Weights of a small transformer language model: width 128.
Each number is 128 + 32 x the weight over its row's rms, rounded and kept within 0 to 255. Layers, rows and columns count from 0. Numbers have three digits each. The size before them is the row's rms in percent of the matrix's.

# layer 12 MLP up, 768x128, rms 0.0995, rows 506-531, columns 0-127
114:165147151149085157125132110090076091150089166086174122119114085150157113106119083171099114113114127094138122150163173113142093206176147134163232132145122125148137127132118101189087115148088092116096120120171166168135132105073132079108166091165115158148129107195164117114108093148160079061087120154143176134136107106130100124154088065090165137167123095056095120133131149114070102120153
095:092142129099081141169164147137169148098098148126166183138120191070126060111161096182074125096155131131152117133105136120111102114147062121128166101135117100085107130150111131152132098107108079086133120060151150099139139191126127148139204104131168121177133086153115140097119123098143156157082178146161192170066106170095111050100149113145157073146155094129101116204154121111161098096136
100:095207136146202137081171172145105114124187195149159138159110080143140049117110096133124099116097116118154108131164137158169106132168146111090170171145097102155129138095131145203113153179133123107084134156124134118134161072156163151130120198155144096121092161154124112045162178127150120162104148162114138211076059105119138117116117148169125130169119072146128111093166130144144131133133
100:131154109152071142110086102158130157105121105075135121165167062104114155114117108166093081089084106159168164175096172125133120142183107085127124107132173144099173113134120082123096134131143132040124116111174125185132159121105123136148163105130121154086056123113185117090099099129160156121169127125174143122103125109164117178137151091020115090103215123099123133184140146183118155151116
092:129129093065094126129143116140127123124154068139115158146108118139226104131097093071092109153135136164104096143132090141114091097099157141134117115113118087110154126158192087174153155071110121125121157128090086092122133099138116097078141125084189128113094106146156091133172122098100172144166147133128146173048132131120110054161208120183180126039137152111132099088149095158163150155165
100:140136171120041177127140119146199099102111108079152145134086154186092109112163118097183070205113143137109101145110127156130143160176088111146167107159190111169125193109134113137048136087139138155153121119078087142118132086104161114070175116086163111106100127169102114154127173132155166156078113125126128126156119130090143073173104087093103170164116126147114119146124120147048125154107
090:081165034137115115116126092208120165090176148145168104160104087138163110157093123166077121124042160143127133188155102090150124084104102140132066178122150157087116132117089161121094146112100118106104095130148116179116063112178111144155149089144071138187114076116152141105108139133095123134166089126204155120105161146139121140110114107088115171098171078147096146142128102118160082106099
110:114156092156171136113106194111135114100106113081136135173146119085174123177177150136106116161125052145096125170107181114102097160187060116144153114109072066132200104136118144135141192110085080113131160112104097176152133112146101139170124104114153176134127115105070140127184094089128073186114146108149114189084107177123135098128164114146089150081164114134103117161105086121143177160155
103:110123094061091133150127162135150114170107101087117161094155108178161145135176121133093143091101114095165110190095094153168083143142151155140159177045161158109119111104101151157119154121133060137110146136099158177112187150126086152121085135100158088181099086152151136111106174130102112177080108176159089121069132133093113209153103148107114131113134115160183098157163124202183127137131
104:177163158082137172152140090181117122125114024122140124112098047095103114133175090159152135106088102142152167124082151169117133114137113110129137137112128078125138142105128078153133182086108152118102160101199157135144196163132130104127116126102145162178107120179122105109088092131130170127063108123195113175128131099123154134152150096082096118069170122098150094137121150076092040157133
091:141146150141107063113128098132110090148109164071213137151093114150136116154165093128103123138153120141090133093133208151123124134149070118136169112157118123105162166192142093133089139089132108129098105080095125102161105099080047115113211149130110134147120137169090134176162090139149121150155032153108146085123090087152137079122104163079188094121136172120139127198143094138146117097135
103:139148093092141064119133136155137089112105133124197119085130140179125173151176088129060077134128095173135139129112093105107177169141155155123137133100168066121107146143160167188093171110108127148129187147145096111145125155137138069124169210100154144147097062148065075140135166133105095135104149195127145137107094164107099141144112074090174108074125067089143122141130121190107128102151
099:064124099118074093120149076143099094150147126106146102134165094088123145155117116162127109170099050140152102133130107156133200120131137125101097160114196101100121100107147147163110127148120132092121197093084108078199140133074129149119054086157120096176134163074129141168128102099096099112097030142120104146119145158092073152172153123126132187083169101160087075125143114126113141150106
106:117129116127141169147097148153161097120180108145142101132167075078142153140116131188123107128128093141103128193166156149147116143189083115137196160095139126113073091116136163147072109186127125069106112078083101158174125104135179114143115145142101143146095148170114149077169153107220140102082129150110093177140066156092079165129206095131091156120162120091125165152098094099121128092096
096:117177104072136051145131111128161081194151115133149157152113160126113161174092161138133103146083113138135153117126153151161112153133143090119160117073127123164158129148160129128139099103140086095141075110151115110098180079134150161121102099097127143133149186103080133108134143186119215060118108125133163220075171129169129110173091084098108186148131152124119075132106114159161093128047
127:120125112124153061081148110151146155107164109059101107147074115162114103186118136151088107125102120110161185169128136137184117100195119096168123123152156088127167085116187155115103127131067104161112121116130148134153191138111113077161142168102109131074080081103140115148157150084103101145095110189133138100110096087123131155187151113164073081109110097043134108183141135169100117183157
105:135163134152115095113181104095174095112129059110098166174140132105089152142186154143146126121128084092157173180152134092227167165191105160130139155143102134154130172080148126139096105115063123126159117106150066130135140100088172070182178156148131049142142152160112107099140083093157135152138154123173133174049141130103131124126128132135114179080142132143136139145097072155172110121115
093:170146119135124170176150143112113156129181130144139157161125138158131128125101085214154171153143148120131152152150150151177137149093140138089199137117178146137076187157097126194090182161139124146162174161144134109142147126051138157204134089149133136115095176134108185106162160154155119089162085189200153123083156100121132110139095112124127135058151154091095125138158082182172126120122
099:090208131136094152105135121059066091133132127118123124139083106192157105163140093147130119134127153086132108162081166129151151121174164081133205105108166135120105131161130079122144169074111100132100167117111221099138102161183145089121106116120134073103168136159126141107138137153145073104124099163130196130162086124101158162102194153061119168078144197121114132116105101154144100140135
095:113137139139152126102123082111113086108138126068147180086107147137153086151109128126149110129130107136167137125153105166138154182225102092147105150085116154094100113122107082151146171123149123137141210161098124124139141153138165155161121091113117079091109100138115191144220148111139067102119116123140169110120154152102125155190195171107067092081161078081106140128160171161200132159087
093:089137101128088158085195090129137103170192116115144124112097117122243125162141069127110133172086132202151111067099120142156104165128111149058131103117133063159124097147121151150086136138149112109129158112106127069104101140171142088145116170069082192113168143111113086151140123100189116142132088109159106148152106141124077127123091132110135171108136143149132100171110097073079121158081
095:074150136119146116167155135108087092132114124143129160165101167120109059125163165151135075145045114125136096135180119137145137107125108097079127146125055149196108131122118087183158152120105136080082148092127131139132128112126142102127084141151116114089117112112102102084141174184115136175166148173104124170162121122096130154178114032183138149110173148144113136079161067180105115090042
101:112126123113140117078127172124096084093142093123189159124059107100193113144164092109164103101126114109138172125076166096158092185142102179099169052120130142145110129118146154129097132058116165144141202136146168100124157127113118114117133187111147116120073170166077168121140079125116145156136099173172134147085169074096114171109078099134121142157135112139142084174178129160198076106134
097:165145066108073127166132090110130099118122096109163148080109122124150165163107136105177127138135121094091175189136138152143126103124136132140170171181120124111145165123100080149120131115054107079200158081135130136033158115081104162186103100146145122108100131131138045092127169127141144079130073208148082151100117160165113149127104138125164059128145108136175095128170114113086159100121
096:155118106138081167176160105196139161107116133109088103144116102101133147127148095183116055181059116186147134111162178153133125134155071180124172131124140120142091111130131161205166180069135079144121161122154102133165129074148109087128162121106189154092101134121124098127100158196214127129091126151166124132149137153150084125133144146104172116153167159112194142123177124090161124156114
094:066110123134126137142137152089075104141223128048176091172127130077100175099113146137157147113092135175101131127171170139094094089173077142084131118176170138092187162106120144135104147106118134112115104118134127079159133124101059134168122164143146131108108147171142085082081153157127102168140096172135134123129108082120058118203113097131120133127133163067136159172111144135114115206151
# layer 12 MLP down (transposed), 768x128, rms 0.0832, rows 506-530, columns 0-127
117:136118061131104130066117117146174123141083093138107160155081164201143095119108129142061063123167102114124182104165110089174121118071127104131160142187109120139115130138131108089121139149136155113162151150129110131159071131162087106112092175137103177092090170067154159049131141147084098122078137112194084092156129119127082127114144140116126113115205128203174152109123099156147121083113
096:102155118164122106099132190148166131119195158095109059130150093113108123107168108076160172127144171165090095190094113108138135148183140122089108103123102123155135093109157091058123146147154117158159080103073136123074132058168140129105108133176140149103079143118161153097104126136076148131096179076128139124148113133116130168167066140164116235131125168139113135079128152142122188171108
097:188058110120101091097145070067100153134115158098128148135126187189150094169117116114118181147152198122062103162076138179071127140091131114104135121116087220119138159089136107188139138124139103177130117119156124134167091121103124135176083081134167151164150126092117126131111120131127116217098153135074181123131150120145103098112109161125103160144162114127111172179132186112101106095115
104:105077085118124103136104169129128106153130136170144085131138131071152176170184130107119148126134119134156126117133122082100079167100113113122103090078122112138138128097182098117158073031070147159133140127062110078071142155127137170161098170122174094129101138192137079136044073114155121079051153178134153128165126143088141172096136155144153116120152147160126121141165063111097128112122
095:074067139100171142160154106134062123159077147152117081160073125069105132108126084172121185121142158066173177164098147045126110176138117140150159071166096143147135163126093076107101147152138086134085067114126151103178118090130139129117147139127061131138102169127144076141146079107093133086051122150143150127139117167115128122068120149085120161149087117119098175141095128101150150091120
088:136143089075154118109147157103082116131110096130143181158147095141155134040109115181190186118159099067148134040151151075066126111213162085089136131135122127161108206133125127143122107142114119123150147103115085080139121134155151126138126117150129164134155123145139182093109139121176174077160123163071113089137100045130182113160115121168119097105158119138122151109145109124181121144081
097:121134187127166062113137174043131090100067101133103146132140129131128118106200108116128112128166129124144128154137086132097066194141175108090094069121111136116104082122148084124145131180035102141153112122137125092116142124126127119091165136181170109104120113144173135174143096109156124100147193143086112159137092135143127159186144116152147069174077202123114090142081168130171147162106
114:145077117146096136075207149032153111164091163216110110168120116134165133103089125130125203120089121096172059139151178094177150091162140134107127183126153154158161142104154102108101095090132146113107136112114087105124157097101153149073114129155148124130118145138083115131130139147150159144200185142150130121121131118102180162171144078141125181083159144141144145109057117164141131084156
110:194170154127212095145141167119132132144194097114147116176162172166098104130124146175086139157163138139098108139131077151127106094101127109126127120146156190101104124105131158145109122119110162163168127058126103136116124146165065099131156136137133173145106070151104132166128133112153095184094111164129084134132135139134183126072123180050140155157197173150189188054117140136088121091149
098:143140166135161157057110106081143075091137096110119141149068119093056140186077111123139135101144075144173115111037078162131095150115094098151138090153136136080117120083068138145151094092116159165163123113087147151111128103171157163153081093141092084102077086145120074155148189139176166172112098159128126147062105125127088107157130131122118150162150156130114100103128190166155130134160
079:100154128121113087159044154074128125194185155132129164131108100082133105143162106134143139152105108060112103000132126093125135155137155147116089142139082120142121157131145177142076104126177165156117117096127185109119115116122120095119116130125119114127156105145188121113110108074137117128096167095081107121050133143061142118103115160103108120119100146145132107156127178130148141138108
093:157062089117123115142099098107120137192138098137118138160115168134095162139149122129112107159158140172147151138070149159094100139119144105117139125097150037144113167158154107134131116117161127121119143118131112111119175082194154076130142086133149136118065162130142095130111156213165151142172111116081093117102080177167131141206122210067126139090086068151166187158122079101157114164097
102:144122151119135106152160083145128162130107104139098084123198163086127154102125092174162159116138133079142224138162172097137161154144126153233177111110147164118168156148094089124132072131158087148131188120111136159164121172115160114100074141099150141102089140103123169098116078155128111154152102144138114093095111137094135102131197102144146121127171098193049166113130119147125154195165
107:168076123174111084124074153117129175111074107103135151062148197150128138196160144055161118128149188126182124154180123155129116115084137098144099135145082100093111071133088146107142189126077185091139123132127132097099087140180109152124096120176152140064150114137094113113177142162132128100118103123149144157117064122138128142110166186123127194162175154182151129129080107117129131145181
101:182114131128214184147092093124134113093080142105093154133091128151158139108166113143079090151158146170172062166163081141180134119138119128130112094136120162115106134114105126137194136107104174123091115109126132106152125176149142170124086093131073072123130126090159065196193093036104134177131129170081159189112168117117109109087125142128192135116133081105171148119125131113106161128133
120:082112143140171100133138128103105163129122112108105132167101094177154186146107145120064111195134121073169130157160111146133092130131130072112160083111188160094109101107169104117120178143080118179135164078138157140144110165177148132143130146095138098105177110184149101136115129168058120223154122158178133105123109136117077119157144124215054121117112109134098148150128110187093182122101
103:124173179098089160108088168127125110128107146158135105118203145147132074087179176132138101128150148151120128181134110123095146164097154110141189162148163143132165111147130129169126141140089145081104132168081119105113071117116096143157124151182148168132094125104112164079111128154170076048130163125173103056158107138093082110162158064088131085127173136083167108072149080083148084128084
095:165138177137110110087112140161156135098085112169104085133152141116169120142132154033092151152115133149124124161146131139098141091116116066122154140204109106102132067128148132110105088103090156148116125123184127172167111137192153111109132084142173145099162104157145091202155153089114173061130115121112129144129058100104182157179184107115153068123119118210094118131081170089091138128118
102:101134134080136178153172089105189185139058113052110096119134117036093141086144127108029060145154081135136167190162122138149142127135136165154157091149126167095147122118119150124150077127142111123137096129125088120153117126116133158101095098117100085147114106105186115093103088151073067095082148160092113139129191121157071131152107172104106118152104116145138101099134124097113148082126
095:170124125168094121096157178177170120172144158157086105110157093116110110142094089114109152120155097139104110122125116100138187125107174167180120189143131153155077113120176160142076116153095054145180106088122123134121094170124151096100036134125145174121102172114168156060095067121107122127120170159071114161125132124098078130112148090186116144161122184152135088147086091073090107143127
096:143129105160131149105081087128114088071149082155129073107164140098127162086147180105096111108151127121068150133114085123145093107112172125162052082111199101099138128132125134121165069179149149118102138143158111174146154122075074112132122083139139100144125115151122140100118120086142107203127183080185187112079098147098211111166116127111069113133131103065114082104182122165120147112144
092:099087082115121140125118150130116186129157134142125141121042155128074174122163124128148117102196095091099167122119131109187125144145113094179150007144176187119101140163120110096116179079170093137138103094137156148168136133111108170135142105076115169161145135082112123158117156115099127143118069149088157107123201210140128130112166115119116143096124130131154141125158128126051137100184
103:100139109106110165067151130160096125175100111149129146101175160101080147138122169095069091178103148141117205158085129129164094087174131138148084108100115192088136094078088089083173081101133191046156154130182099083109132123130113096133143115130087143141080117134126123145096118157093118129177132103151134096097118172106089125178158142111147106118104121076122153078130176120082104197164
103:127139158073130119166067106177110100134144091167047092176120113106137098121084136147129125123099086118157109143103113142139128092169171116127121092184122127143135031121187111117102079182164070197140111150119131134104161105151149149145147150152126133158176114113161208150138094114140100150138181083165151138165153138129100155111136065031184102152095174112104149117151150107134126145148
092:120143130154145118059110157092108087108053163167119100110155127146123115091135139088168170103122138108143140148148093079122130101101158101118111091146192166130188114155103114060219098185154141168153100072129145184145148153115095092116075153082097102159182138141138136116124033087085135116121132075115173099076162151110146156123138118115082133178127136107076108147145178112135121153153